From a checkpoint of a small transformer trained on Wikipedia.
Size: 11 layers, width 160, 2 heads of 64, MLP 448 SwiGLU, vocabulary 3932, 4.54M parameters.
Each number is 128 + 24 x the weight over its row's rms, rounded and kept within 0 to 255. Layers, rows and columns count from 0. Numbers have three digits each. The size before them is the row's rms in percent of the matrix's.

# v: layer 8 attention value, 128x160, rms 0.292, rows 0-42, columns 0-159
# o: layer 8 attention output (transposed), 128x160, rms 0.34, rows 0-41, columns 0-159
v0 077:120139093128147146118122100121115074104125148090134180112157129103102142095122126115130133139072129144147131133127091103134134132136158151135116109087143147112166158095166157134157160175130162116121127110133096100119114123175131133107157127116129089135157130086113151109109143116100162134132124137150127129092143177084093135151162164143108166142081139155127147152137120171133107117137122155137107176175160166122140137121140124129105126092100129189123116144135122178102102109167127
o0 065:142128131126110120140088176093162138163165117114152153114114132108170132097147136096124146142090119131147104143140096122131110147159182114152116125121110104126186137126120136145129118161151158098118071138126131164109143170114119118110150139147132117139120126069107123149142086145141157094117103112152091173104174138114125111129124119133138077163131157146099125143137141090184144123146106127152183121167143128148142146144141170150111093122121112173132166088129104128111094117159143
v1 072:132128148125108113108147123130096139121111135139143146164128137129106121166116114126135137132119135123114098155179073132130129124146121185171105127097101126100129138140109136148121126118123109176096121143118149106144115106123138131129147158109099116126148115138118172087126108142078106123112146129151116122130106109104127116154068106095141124187146155143136171121078098075125143103137163114142091160129152133103088112101132160148082143140086126201148162141126137129186138113109076
o1 062:142157124161108134146103084140141103143121209127141064143137137105114129168125135157175098115149172140134150163121147121125107132125131093143148107115120130127152156138131096118111117149109083118141111162158126142091183124132127155120133124170118172147127106094116141135088092143102110146154091118148100161115109129097124130144128123149163171147135133138130125135133118113131155122083118125124125117164100146130071132141142115150125141112126084171127124118142054146162150176112151
v2 072:165162141148136128139150083172107149105115122134122151115156116121116113144133144119163132138092094094133142154121135091113125131131139109136080175129112101140087135129061110123108120132117152102155141110112141130145134098133152131121089106130075108122164141152123134126131114115098139132114114196144135152126147071118118141096111104136115157138140154129105148106099091132111127128125109175140132136079112114157093113156110107151117176111091114106124137078075132139112180182171124
o2 068:131129111114128191112087114152113153113149132115148126110147185135118106168139120133142122136114143099109177141123071107133098157147126132145133087084094105146112131090125147094104166118107132114101148130069103154143141087103133115080197112132099160145131099141180106105136117125132146124122138146183116113138132102113123099133150106147138125116157118114116110127139152107079147123142147065162120138142106117137105145111121131159125142151120170106096078142134138130144165109120128
v3 064:119105141110133111117150099143116134109200138147124128085124190078127167141106111116116135159134097111108114124095173159106116144110113092151104122142089141128119141155104102088146141106139136149095108069152131130135177134121161147068137118128151126145148097137125101089140142139103108127134092168126150133124138124080133135136102107119132149174164137125156132167136158139115116173120076148102128147163163127104139143103149138150163150141139122139084152151115103101143108116101125
o3 061:091140156119182076113114143124150140164127097116167055107147126095118118084156123119116147119115150147131124133128135103177162149139119117157179185147105110114104084152160124139121133144138143169136094104139153097149185094092126123113089105153117123110114092120077104136122113138093146125131109121150116137137094142098151138089115104110136091137133137126143125079160174086120128112143115149140143137123126074119115128149150133140102150144124122123111126152128093120111123086133138
v4 077:121113125072152094156151115173118119128121154171058151115136116146094171132126180141091125131126116159172126141137141111124140133168118124121136151138117131098155128145157119114162138118127132094108142096165140122158156114123100186149096110154156123117120137097119148151127093135111084071125107111168112136135124096109107105106121125141104157146092135099128131108107154151084110177093087095144148121154106101142146132111135113118152119185131146126138151117146108118168132120138086
o4 071:102155107102145092109132109145091155158147126148099120101115108134106158097107174129131149099101143142187150148169118122146152125126123099161097160119102080123072111153152148130103143150116168111156142100135138137143107088153104133114122124141125101161160120087127148121112108096168139121115100172119110147114156136183111118152157168117133158085148140116132115116145160131121129145140113087104136131140146107148123133131175143145142174114147135112169088125108138110162112064114111
v5 070:099134108114118147102146074137139127144156117123106080182120159106138100101130139152119130151121072102114172162134146100111124131131088132150132139133118087101137158123128149136108146101140080105109177129119105138120119127162171108119117147131116140132107084127138154132101135158142105120156189157124144115127143118153156092117064106146150098148164183131117115094135155098132128105170132130146162129160105146157093138131162145118107165133136106146148103157131125166157111148144088
o5 066:130096141137120168160143109161111153121136072151124106143136094104143156159129139158091084110086075086171134143108135113117123100169140127126132147135184108111155115095154108176120152110138091144131120138130105141117138094129134115116109152125132167123104076123130114147077133097119102122125118153160125150132141107124134156128142127119126128171111167126134164135154155150152116139115138163124117109199148149109075166119118114119166156119152105061122137127122112172123148126127130
v6 065:167139152126133124105137143152165130122134128132172150089115155153119099116092101107152130089125118124137096126186131137155130154140119127117141137094099160133148123111119154137120175126106123125143132122173139157125098093192127129103114171116130155173119101146120156136131093132131138136127120094147147118127105107153152177149162108160149116112112117142153149119143112166108109112096107119081149114161169155060139106157161131185082092117157143134167127128127113163110087129139130
o6 064:164135115114100154122101126095176129150093200144120112138159129094098120137120138117125119108152109154110102086134135094159104164189092107113083125109136135108171097118102127124110140107098119130128146148116167132112159158130122134164156094119098107163142091173087130129159130095125109105132140076119122150139096146142122146118126140126144128114108153134116134146137128168140100101125124152114141117126148134089136146151146159139059106177105140166159122127127131164127070120126127
v7 066:143100166110157115124169077138111121130131167160113091106099111058167123098130114126125148121147146104123116165143114129154159084128119188145131135189107109130116152147137142130114169136182135135123148122141150137162127141133160097120086166139126080156114146163137150121109140106114116133157119135141171132153141133138116100145086098093171092132135110142130128079131127125176085136151134121140095132095156078121160123144118160142114102102125155124152127111123134129154122124143161
o7 057:151110152082108113161150097136126153164126198099111136132139125098132152165186109106128121132163118097135147139133120135131110097122123124153150116123121090186157117163133098106087134127144131123144106132131159097186155122147161188150139161118141111163139099136141138115101147142084113120125155177138143144154111162083138115141146104116093112163086105140124117096090167131113170158129147120131112148147155130093108128076135120111110133155144157099132132111104111148141144131139144
v8 069:111115153138148139075102139171145118103139132132121174138170144113162134109108142133114101118188131108113143148109135143124117144165150101120115137121087098076115123158140118127153069090114126133153113172114116153145177131105151127107111171124152114155145150115136148094140125081125121133116148105106106105106149107121155168103135115118115130115117094160128160122135135170148162168141149148156107118149134130064108138105186097116130169092113092130171140100138130142149153102106129
o8 061:149120142114142119124156168180122144096107149107109131116152118093133120114159131116125135144121142136146129096097173116203143129143148060112148137089104117123112149157141126111125138089125152098140162134171086113127156130132119097084123139107103100160062121124122177105117114129131120114122119133140181130167150120115121155109124120146144172136151138099139131157142114156162162098130184135156145139128099115106136103153082109171109151135147138099119101114118138085159112133094132
v9 071:156140145114101173154103117162102123102106166134112155146114090129124147101092133115135133146173146126103141133089151149147159140145117098149106164138120135187132129147129152130137105141097106127146155119111112124133171150084148123137125105106141084102101142127165142100168154082147133138137121149112163125093149156116142153156088150128114099131162152074125151138111141176115129114146135158146209187090163139140129108122121126153122128093111095153128128126127127145127141144077135
o9 065:150152172138079158123117151131157158136118119132157150119124106126158113143086141113111131164092149123137123102126154150151095114134120121120172124109118140100092128078120184115123098145132125129166159113100121103148086106122158127133085110167160141101115105101176137079157131144123131128113137118142164096130101120116109104129139078119110103151127147116125137134122139138151115137147177090174140132137073136100120143176121160144112115155161115151140118132122147141110184093098187
v10 064:127159122120132090121121203123130130114107112107086110134180161103116079090139087128101143137113136127130133095111133072141119120150113176154113148124054164141154146128137090125097147113133138110122109103121117121154126109091118168107126141122120109140117151099140140080116091129105156130132088137137164091132151117121135124121106178138142107116112149098121127158138118103140129133116162122163119113128110154129166132161105111171139142087098137151180137114134083146110104115141076
o10 062:125167145096133135131116131136164112124068134150112153093126135074130088114145144107100114113108162140114156126097133112085104121122115132112102172122115128152151173120151131127088134140118143087151085151118154136124099123104150137056166146132107187146109111095148131112126134119139131129146063131107154131143142108119118129129162158106093108172135133130121124151137140133156117166099141097139127143096168125166125128102164087114151127176101111138115117171149170109108099147150139
v11 075:130146123179059150115124097147116100126182143145138124086150146113120124144168140145141126148071118172132097144111113140118148121101175118114115163148148108106102150101118121107137120154155122148147116163111107119112079116144110124152134086106150125120146098125153104147123106107151132101150101106129101156108114150149080143146115133160089118117078102083123144138166146150111129124127130136110115126173105122158094193151117133101187166136125113129108096107096135140155150121133120
o11 066:104110147129135121137110123126093151119157127163130119112109127130130136140139134122138167144143119141110150123128108158174130108122160165145144081141163118120116120146113177138164120116096163104100148110108094147089086120164161082167142130122125110128119136134146103128129096131092138108133148102103097170127159117144116116172100102146114086109101099134084162135095123102130137097156098136123132121136123135112088117170099119105156109079069108137070119086123166119115100079099093
v12 064:120154121144114136134111178156158112104190148121137135089110110130185147127127161109174123118152148092131149134138135105115138124103114147103141081091108110098144116105102124104140092127159106097092112133133124139154132149166126146138070146142132134166134082106163127156152162111139117107112170172116158130118099132148107176158111139153124154130108067122108107134128142136156109150119176123125120168097091141123090102116088090130142120087142125153113159131145115117105142139118157
o12 056:147162118175136127082107150178118185111116045140118114143145115171123116144153114128181143105158108089153089103117161101123151147135113137113109118117109075112127112135114131097132135143155127080108125115144175109145098100141111142097128156165123073159109177081092149117124162123138131128127149114144115118127101129133136133143111120129128111147133103109135146135129119103127106158102172080150142149107147105130111145109099106093139081097105102141125121116095105143130133153121119
v13 064:095117145129138108143183140150115157116150156117138076110117056123095125103154103135130134160045101107158103118110076129109138109158148141133155118128110128129146112131140120123139135110130169106107143121127135147126093091107137087130153128112110158129150156116193129139125120130097117114104105147110166105118103118155143106149090133144110113141152131104135122146144157148104164135127061097096091138078149149136077139095112092131141159122142130160139121137123124118114163155149137
o13 060:125134166121117172123045126145150111168176128081146105094137125133116123152140152128131127107095133114123193092113105089059113122127147110158112105157075134121110109115119106148137138140163123116128125134133084136122112098101117167143136117149137171113168095090125125134110106143074149139093095124097128158116111106120109134172094144132074103102111129139135165127122158152089122103114144114125171135091116107126139134108115125131144128123100105112105163103117139102121126136126125
v14 073:148091136116149109109110141124123079148133135119161156106151144146147123135109112126144136131108152120171050121168089145142110129170153147122127116128124121131154142081138087068125132120095181109148088137135111129149128135133151112132140133105163115116097113099109115108155134155099121120143111120129102101082093158164116085115162132096115147155114127097153087132075158134095131107121109126118142088169128143131131103130081125103115105146133125133149175156116163105122158069139124
o14 066:130137100128129078152113123136132065182157133068139129110083116103136156126096147102150116104150125162138128136157127142172122163114084090132111120120125110129129159129110136137163096127109127130168125126113148125092115178132103153109146118105148123171159154064128116101117088150094141165150126132135101131115103122148167113134150153139138117134101139141158131147135118134101127134134174128125123120118187102114170131138110076153107093082115131142131151113081153124136094101148104
v15 073:112156135150114115133132117122123163105153108145114119140109122185112169139136127090079133137150166179114114106139153110120142132156172112170110141130140131174140105116126138138083151144166102152122125110133107134164101130174131082088133148147080126125117123140118152094141128140190113149132112122090154117119096172121090106110105129141155140122122171176115101114076143107155083130119142088108143133118146160136090109129104164142113081114149118137152130139119104090145149099150109
o15 066:110129133137084120139130118137134142103118079157149103179122142119125138145140134155147139126148157118134135127123158121099134118137122149126119087151135115135163110127107150153063110201165128109145130171085137154151153144122140123148117121119124142130134103115133117112097104118132121168189131100116143135108084124119101122089172144148102148143112154128155108126061149137092118135123078128098148115110105129132177154160161193118119116101130094171170106124141106148120138109081131
v16 073:154153113158127115138114145153171132120105102092139114192159094132148077092123118113086119131124115191122083132146137097111138127123146132097109107106117134100175145131110123117120122110116108075137084114085142128154135146119104127141113149105149134147140103092133139109129145127091121125129131121088117112116141094158140114094099099118156128131100104155149152140176138122066124129124094077137128162124116165099128141155128115152118100185115148151086177125098150092122157138121124
o16 067:180146114165131136167118112129130107139098090122117121144121156163153157117082163121148122122116154164153118132101098104102154101110171113129128156132077186116140102166151106108102158147132119134155117134098128103111130143142099163119124133190103105164114119121136165109120119139116104140116112122096143112125105135164126134128122136172121125062132128183114119173114128134142154103114124156133085115095153141096115129103087104155077109116114069113142115130097139117116089123119106
v17 066:092086105099110145167111122087189113162132143122122159145149090117184139147148141093088131140140111164147097113138107092169091174109140135113119152136073132136114143101167160121123152177156092160124138085097138138114115115112090125140116091152128144122110137167154124164119112107180136135139115117147129152093122081161117170150107130122154120129167096082135134113131127119101146102136144138141110102151119144139138152129174153130144108125117118123158140118127141152108138165112103
o17 058:116094116107135129108084125088169131125127133152112132118132113088116139144105153180144139169128082151139081114117132123151108096098186114117138123118160112126071129119171166082101161131087127113112125095120105130084123094162115137131130106138143124139125155112165125134139160092102142107126128127120108102143106092145138145145106162128159128152114064100102122164088107157132124101130103117155108130122107130098107154134188159125108102116140140119191113153118116151145111152139148
v18 070:058127135148125112120118168153138137120109113142106145157120139113160149117135149123137133181136124119144155151114087129095150147153134108097132136110179132085131163138149138117107100147157090158134125121194138166136162126168129132120130158115122154126141120159123150123095146109084145047104113123118153129110150169157113124130147132111163097142118112135116163145115097154183123132093164144144136145141095109122131123128079158129137095142090093144138112141126166127130178139123086
o18 061:120134140120154142130153146162080173101158102155124150079119128122130111129165142151172135175159128128131154191186122091147123163136129093149110139086163130097139142136136082131124099150165099099123140104115114123158086125151100141106092156130161119152125152108134121127104094166126134139150163096161134117082155125131094114114145129105133107140148123106100150151115105143139120138090123124120127137133142125134108145139128147114060131116141126150136141152095102107172103188145156
v19 069:140119107101098190135122113121127146123158110144143110123081169109129104105130121145144134102118136133099131153113096123126108135135114102166111137132081128104142146144131150156155130120126131146099129162130149101155134143129137130135138116146113140162153154165105168115135172128189118080130123140136120086163137104167108153152169154159154114104139121084120163121113065115088134119105176164132133085154113134137138161177125143132107091127111104138156158110075090147126130070114120
o19 062:104116143151120133137159111151138106120127124187147169118118105148134111159160121127159113180131118144152109133125112108175130109164114117133165136088136140142118126122123135104096133095123098132167105113165172122152122125136119140127079162135160111157149139122125115168136122120122116101133109166125136082135095093116096112134073144135184141089143070136115171140125096152121110149138167104147097118145125134143140151151136135082163114164120144203168131119135120177113104134111121
v20 070:151166143107064099148171140135156125129128140088130162169146106113119127133101104116116114088137140111087126083093129109139151128119111120128113125117114114122118151103103136126099122114147139092160105083111120106120148121093144134121149172125141087173117148122119128107118116081127125153152084121068117076161129150152175155095103114110145109188091131131107108125129125131118130099122123126113150132147145102129096127128146099115126136110088146139186112157083112178146127125080116
o20 066:125104149119112164165107121162155130136081122177125136144125130112213120104141142121122099119124173154125130098111114131118147094107104113112153099131113138095167120125126162114130113149119121130153143122172078086121138074090144082105159161126092127157176119144160132146129154142102119126126098152153131141151086124129152187129151112122132081132150171116149098134128128071123131137161161141137163105116147119103122151150142095111126152116140095147137150151109152144146105144114132
v21 068:152162113137141124151153126160117117091123108125165122117125131146170117129142118124122132042158143141153104128097105168149124133112105135164110071153126141144145094119108141164122144128110135135139152140143097124119130115129115118102090126116096135062099162083118154128142111130118156139124112125084096136186126148116118116181159087175114155123154125142127097128136086167111100103125147084120113136136150162102120149130144175163173133115119130157112124165152109130123095109157147
o21 062:136131188099132093161112127099167104143133119137109080162104160114140105098162103138128124092105146132114144115106109152141106132134117121135113097143110114167142105122146157167147061140118131114111130160153155136133126144140143140120128126173104138107118160154099121120185166132159123118145082121159137134144144129130081152150135115187100166110099148161135133127136136138135144145117152140130178142127134146151091064094151170123101109133137149150152139083170131135089145111130094
v22 058:115149148179154193150138102151067114150141149105121158173104116130153120126098100190118163155123150159145134137118117137116133105126107120117148128133099141125155149133123119124161134123178115130096101121116152140148134135139143108131073141132132119151081139129133169130146115135156151169142144149103158106088141109114166140155118150124114115114170128193096127133163111134139136102115097142128105151111151171136120115146167166130109127104103177154137130122151115098072092108154142
o22 053:153143123104173155090156120150125113175113113090136141183119109141159128138116190141120147144078140135109134070108123143119107123112170094111095121138110143128162103117118153136084118127119118104127111158099164139121137135129140138146109194141146116110114101114126132147147167125111141082143142102156158155141174157105156165146124106108138125124102111133108142107136221125154122123175145141146149151112129111139131126135131159109112123145128143147159143130154098100109156162129086
v23 071:140102141150156120120141147179132087088107108124154131092110155118116125140122137177094115126176142116200126113095113139116125137151104153154155127120112144110131120142113152106101135118103120140120156151142109161060135145119132156152130126099137164118133162146115125130126119126133123180099115093149126097125140144191155108136116120088117095109131162156106118170093118113120087121114130128161110112071166140141069109169153107131121149148150130120071128121115151127092109118097116
o23 065:120119122140132116119121151122169146161150127094140146118122143133155107096122165183116121134098101116117122112116144144118073132151135137099116078155116143134114152138133125108132084122130070125094154146145178154124140158113130139161150091153114158166150122177127147099121134155144157151119142121132160162142164156160126143123151109124124171116119094120129153112092102143113096166078165181138116149113156093145089093132128127114123165151173125156076147149102158132151147144100136
v24 068:154127117077140110136150121097131139122118128093185084158172117134073105110126174102160124137112148113108166140122146135136122104169131156105151134116114175114099157111135096102145111131165138101130104134124121146143097104140092130162121086115131108113142104187123142118175147142177125066107105131157106105137142119102115158143144116117125167116109128143134126121188127103146093099104124144150174135121122163121103133130140134141119136130120141128135133063161180124087146120131129
o24 066:152158116109127153087116167119128101093117076096162128125147146142087087132151121135129146068121117137173135135139148149113146124121131122142126114126130145157130102164115092133154135093118135118127146113097138165092143204143093114112121132116074127110135095113139130157127126129127146090155143134119112112106157174079180082105119150087154120133199146123114146153149113139119167141115136137136119122108125157130123152123148127093114096105134116145146128084064137133128102161148122
v25 076:115119066143124112096125127125097131085125094100123193083102144136135134118093159151109141093132126147114124161154130117106096092134122096140147127097126110111100145108112173080111165136107145119117095112175123141121098125080150151112089109146160122158123101154138102142101112121110160146156158095124131114124105102088086124123137174120114137151142122157099144141139145127098128183167133121137097136120113125159117128097152115106161156112140157116111127086125117133127066150107164
o25 070:120098089129149124087137121120112129157118136107116127140123122123194173137144116114133147126117132068129105106149136140126133106111146071151111151170105112129161127130131164088131149111129153097076130131163101103106147129140122108079132104148178091129101097176152063154076101137162115111143116111096098133119134122142152149106175074101155102135143108105118103105158145123142123125128115110141106127097105080139109140125142154121133127150117133111122102092150096147103110133097107
v26 068:108104124135097138133113144166116099163181067139144140193128170130133165120151156096132139138157122155102124146134083109148138125127128139155141169157156146140105167107155105160132141164135091127148113134127118113136119184104082121120121140127129133165134118128120131166135133157153138181141151167095150124138107085133121112107149129143143125108087134117095109130147179162153125120091114094129117147151142108165147130125107161117086081117122098142173111149173129109110122135113159
o26 064:132103086112142077104115126163145119141155124159144141146123143142140153088146138160120138148191127105145077142089122183096146141085109139117108166112156118133130077134150189133129119124145138127172111111105094115123129158141144088130141127150145113110120124118107135120155115139106078102137151132113131154074129143156127107112105132116141114144151101147114140125126134149145140101121132146119115169145117173127146113119120178123169086090175099128195155147175123145128135123122161
v27 072:131094159094072114099117109114128134130088106109099098160156095099180120156149108096146131142126134161155146170095144098158165136153129116165092164115122110115141118129123142121121105128072118159116114109124128167150136085166132193130084078144101116110088091162177126112147139143150128131111122111147139104115123128125129168150181142157151148113101090124131088096119117115099112151104150145147077123113160133127131101109115123138147134129127106132126107136139122112146142152159138
o27 064:139138127118148140110104135096147111095094113142146100117096141124131143133149086133132137151118133159154123150135166125148135158129141138099114102125112120110115119153101137092084154102088115142104167094133109134096122107163114161120091139167099137145138139131132103140107137085169112133145135145111129163130129108119097106139179117071073079162132107148142114138092101140105114164144158135108115127141145117081129093152116177160142080154114147135104059105155127135108143174165140
v28 073:126107128093096116102140117076100071149146157150136117096127129131120132165164113167114149089135131140104102167127103131133144144130088099119137113124152090148118155087144138126119105141104100136125130133150153116163063139135160130100131121105110150124142117113110113076114100126139097083164097102149104099147144099160188133122132148142150131116166151112177116128162111104102104108172144131108114107119144105107132138151125148109084143128126073096170137142088163141153144112124120
o28 065:099123139122140121164132118081126090136193188127140119115164122144158156134114105093099107154128156145096115163116106124091167145140093115122181098109131133093086151127156129137168123098094105112115157135129108152131125132113134174140077128117151161137115129137114099123089133128084137123167119167121095101121120107117142137119133132136138110137133178154124131114109114197154119190125149130112078109158139121135158150137118109122161124121113152139124167105128115123161085106111119
v29 070:126138149129198095130118104129098128106160105107129106149135142131142139119126094127110181127157131128095151108146133154121128145154120174117154117100125143148117161134132104144142131117162112140130119137119126133159158147110126132166116104138110188146128181145131096138121105150141131097067121182121138134133139124074167131106133110131118108156130100095129152135128136150119079113124161159122103127092113129123106131113151166075123103094124122132143200121138170091158062116089128
o29 064:083170130129137102134124114150137115114144131140110095137112112062117133122120143152089136143088165098110157126110171109080146155122114110116095138126122122104103135132145114095152131135155125153140123122126205115145138155117134106088124094117143142119058127168140140131159100132107118095142114122154131079121132159120196100139105133142105149131144138135138142145147132132098146140140125125103123142126095128199130126092140114104100146131143124097149176146157116101164147195113108
v30 071:118143173140099147092195142127130111139074117149121098072175159114139132095127154179132144094144120115141132131135111116136111150114115191136123126154123142093121130115095157121087143150116134118150097163137112092102128126134127111086122124194102110103135134182081142104132114130163053125118118135157157101125096122125155127124111111124137150145144134136136124156132103131096126144123099125117114128190142151133155141153115113138144157109109128091137108159137135170167115137151143
o30 065:147112128124087130113138119172089106138122173133142129108161149130105141131151135134090109054148108118128159155102136166146079129143146145124081108146158106117123082142118155163089124130133136116134148096160144120121159129109124167128127140123121171157116122135104076121183175124125155141143164145164145144160138132113120143130159113106162167156110174146105120107118095121137130121110091121123154148165146121134104111144116153118137161131128130123120137133124075164145063086151096
v31 066:110140145148127067128182126123141138125161149168139134167154180120146116139134090095102152151128157118095135133120144109104143158153166135140131152120102131179124138089113087079141144108094148147137161134141112124106097177126171151136117115128135148112129132141117130108128134065091144105080090076167152147136113105142136110115186155125114142129125139108127129104106131158099110107146120083132136134128130109155137130110132174099122118120117130115086156182140119112152089102144135
o31 057:091117114131123104164095133117159129147131194140122150131099141098100116126124102121134150146140174157116112101162189135090136136176131178100094116143164145151169109120142112149148127152133137155084127082116155140119102122131132110124100175159144121148100093137127108130099180115105144131120102128151119132108156144109162108129124142160132107120185136162138143102159148122105133141115127148118093158148187110110176111109132158111090106078130125115110132168095147116144131122115122
v32 065:142129133171153120117163129147149164112127174091115176101158100132163116178149126104121133129143132110139136133117182159120124163149156134152133134155108091158116128135130123169122113139140144096105135167135122189154145131116159161123158099096133156154073148128118096124123127131110140081100120121176096133142147119127139115163107131127101168119149083134114101119107096198149154129161100136129144104142098116103136181116105137150123114119138156123145151111139148115126135077090109
o32 057:128133129097143092140163119096126139130085137096103099090126116122100087151142139118142167125131098110137134124137129154169173131142148121127122120105111131089115138112136067056146100102121175082118146119142121109154140124080130129132122075153110134134091134114106151109136161099123184129091141137163116121121122122127111094112102096190094142104143123116152128117141127145098166162137124157141119142093124144107147098095132149121106132118131184138181136101125162113163116165128121
v33 070:151127152143172144122101109070132111121169147158128151084138086197147163150095139124089140089122116197155086134147119111105122158110086085129122146138151174099134140167104144142147106103123143132098165137132123087152157119104143131118144109115125145111137118097119149142142150127139147140190150108089144113146140141154106131116135161088133141132166108147127104122152104105168130167139142092104125113107101110125137114110141166117109139132132138121129118128163150171107142152116100
o33 071:165095130150177175138127147108128123123160110073125135128099091164128172142120158168119143124139142124141110139129125151096128125123137121166150144150105127133146127139144193096162138139149094099111119147147167146165166082131122102160111132122142096104102144141159141102119149085109136104118131105072109113143187112127119155111152156141113171108144145114163115105090089112137156179091146107136113092164119122141126154158137150163121160145129114130150125147128138145093152103107125
v34 070:111136105145112102144111127130108125082146109101120143153118159163106118113106109120109130139114151102111178137102103140107123081075160099158145122125111106117104146121099122170120163143132106098145141113084154104157113119138089171088117082123084093119119104156147115118170097148145115139167126141133136119128104133085142120074097147097078143126130134146118155124097091136120078161128178103140150158140110085118135119111137113116126141120132136141146118135180129136158147183093135
o34 063:124119129155111115149122119136109187111121161133128162105154149136123088100112146116145110111166137125143137108107121165084148162102124135124158143133130086103149095145134133127140132126138154122120115114100143097092138144150148171120138103128091127070119095133132119130078121154129085133178115137135128107078144154142097114096150134144147117125148143095143117177062141108122141102147089112127151125124126064187131162123124111105149089148108099123131112112157093144120175129075117
v35 069:146106119142137149137100137127117209132131131101154096140121150086085132143148104120118146132150157086075127096131101133129111151159149116140149125107092123120179133120133077142109111120118087121144088128087150135144108129075132125104134098107123138172115120109119150096139167137106147136111090129141127152185109149108113132144123144132103124167123136128069106138105151121136088117112145148126110132091120140137152043162120163173144130119127134122153091127090146153121140135135128
o35 065:097133145108145163121123096147138119130086188132152126120168139112096106144109102129134161138113154078075114106121118141128149127141125110130133167126104142146141122084148095130109143152146108130172113176126106138135123118116139148126143123109142105106142145106157121083150109142137111134145099122153137176165093126098137075141113106117130103114116120135129096140144108115121116161114130152133119131094158141148154124144131079120131070098154104156147149202117151181136160205109133
v36 068:142124166134134135150150172091109175100110104067120160114142144161058105151123127162120135107115172123124140182132168158122108092073124127181133114115139148134124120119120109112153136115140150126114165132155137134128162094102148151142106171147110117104122150133121137117103143097163160123142116144147145106122156139129151140127156140051122136127112110075187132082123104103110122137147116114134120113120133124139119100108159149158114120141103125127136110099109094141094079147114140
o36 062:127117106157179129105160134096131116134105165126090150123119132134181117144103119137110123143100152146135129123092147148069127114127067136142109118117130118186125104103115120093096138131125125140137164146103123109127145151124152117081114129114088139082156122137139147126115143111153175105128141107132157084148154142125145142135071126087143136157131148130136167100135143080108128090116154127176170084157108099150130152135155143123135114193114180125088126096107143147129112149130132
v37 069:065165165134150116138155127171076137107146148128122102098114162107131152111141091150127128128114157141112155112143140172105132129133140160158100167116105100156127142107130100134108095101136133118157123107166151174131129124119122116112135194121151100139093159084072148131093132127136124099125102187116158164117116123140078119151131120106116143147121116115098170164109112122116107109140144153163138129082133107146132111125131101147120096137157154150126123110129083124163147085164120
o37 068:137160143120131096096141145156101120098141232132093144117088148137108105141133119134121166110159142127139173098138086123154120121130094126114121156144135100134117135140144097159095138171147138104165171107108159132140131120102072142101164141143140132149113134123151145109104079137140131136079158090168162118135075127160119111164108126131144132131114099132102156106129152085116135140109120122123135141098122151128165086136128124065137169144137127140126136128132084138124139144114112
v38 070:151159152119100177137136124105137123109113129101176118140070111135112160158117154131162079120182145155116132113131116179115143138132106118131151149141138175175117111129144144102112102158103123115138127142140075123123083124134126160150128142092131147121109124162107132105167142150149099142128100106098127112149114124152097169116120161103129094130135129111117142169102113123161133182121152149140101122123088129075178091165110117119154111160100109160150148145130129137088102129178118
o38 065:113131088142145116101137128122123098130144110147142133148115116150137113121145173149135143116124139100141080100141140145187119101072100145118113119118132105135109164142151146155141130131152133108151161129164163176121092096083140166169125142148135100089162099116120154114178124111163149121165162142090114101122128132121094126122127121091193107115128106117121110163121079164126147164086104116129142096087117142082131118156135105140096129183152131161110161148121118126101140138134131
v39 065:109109124145140124103176097159100137097117140168116132170104179119132064158120140151096103106181142165146128144154134145113110134152157134129144117101153099129111082184107088125124141063157147099083134093124127107135118116150112137119142087136165131152136123173124165133146090130166111113134093144110128122137138142122145105118135098116117126136092094095142164084134177123108095122107149175139134172119130114096149097118151135114124104122123119143123140132145133112089132123159118
o39 057:102135132110138120134153117118126173107118150135112136138132095136107093123117170112101063131144133091116139152149133193103170115165143124112094146138129102164119140124065111115135148148124146160134138089134225159148130093151128143144129101152105104178149106119099141140113054142132109107130116124152154134120177127099150149136133176110121121128129113161135147148122113137134140096121124168129120156098135113106112112126116152138103098154125132119148087094131139108134109110099100
v40 063:092093163121122135153118148125180132113136136162126098127125121138127114140115126103161175135133119146132134107110139154112123093104158160121161149115106124207132119104121133156131129126082129137168176121140141096111102128114132114140120132137114153115145119112136119120122114169155110121111117096144132150061179151108127117107137132136102188153167127091125085096095165128089152131079149156132139178113095106153136129131148138121113144168113090122091132145105148091177130106141097
o40 055:108140115151075104154118074088124097117127120180143140080065126115104108123082118120140145126115115101113095090116185097103149131087121153129149146150121099151101145127116102137154137128150124150124146100093117178120110146124115145155117111147133114147119120080140119115156074128119157133140106109184145110114137134143114114144118154140148107107179171129139137111110147132106137076141134076144098121127107129123087093150156162118153142106146145112117131143121123141126159097172146
v41 071:131118142152150109110110126111151130152135083132080115106103108105135092192173141121113135155126114131142144124124088170144128109092083161100147140111087082127112127132126174138173132109122128102123136116128122127123123126135105146150136114093131127113071117162125143201149135126077076129136151134170135111201131152147151130128111125111152114131155121119106122157154116150147146119124133147143134150131161129140095147082109113110112095069140147116175136134151149093113122100138153
o41 064:100150178123170130132150116121140131142111091121143123161131120130119101158122148094096090104127094077122123107134101145109093119136083134118117102116129110099143134124116077155133125114115123134090104124164155095110143085141136121141129133166135113136146139127133095139099116070143093142090155145120102134116141122121121143127124132121143156097118133091163114126105154138122197128131114141086136197170112117155136100067138097126107078120177118162171144126146152131116118169137158
v42 072:100093114099110119143099096146092124084097140100109158112133142152120123143075107101171125116142136145109123120113112161117089100159176107137135118087117103110176118147093138167119106121107174183127125139121162152119135150158139150132134102101101203111106071128082134119102138110163115100130146132128135122168071120123146091128121103119135086143110106114113146116136120061136111104163158119119125138138122138148121113111128135154148137137153126149156150133138101139146155128093112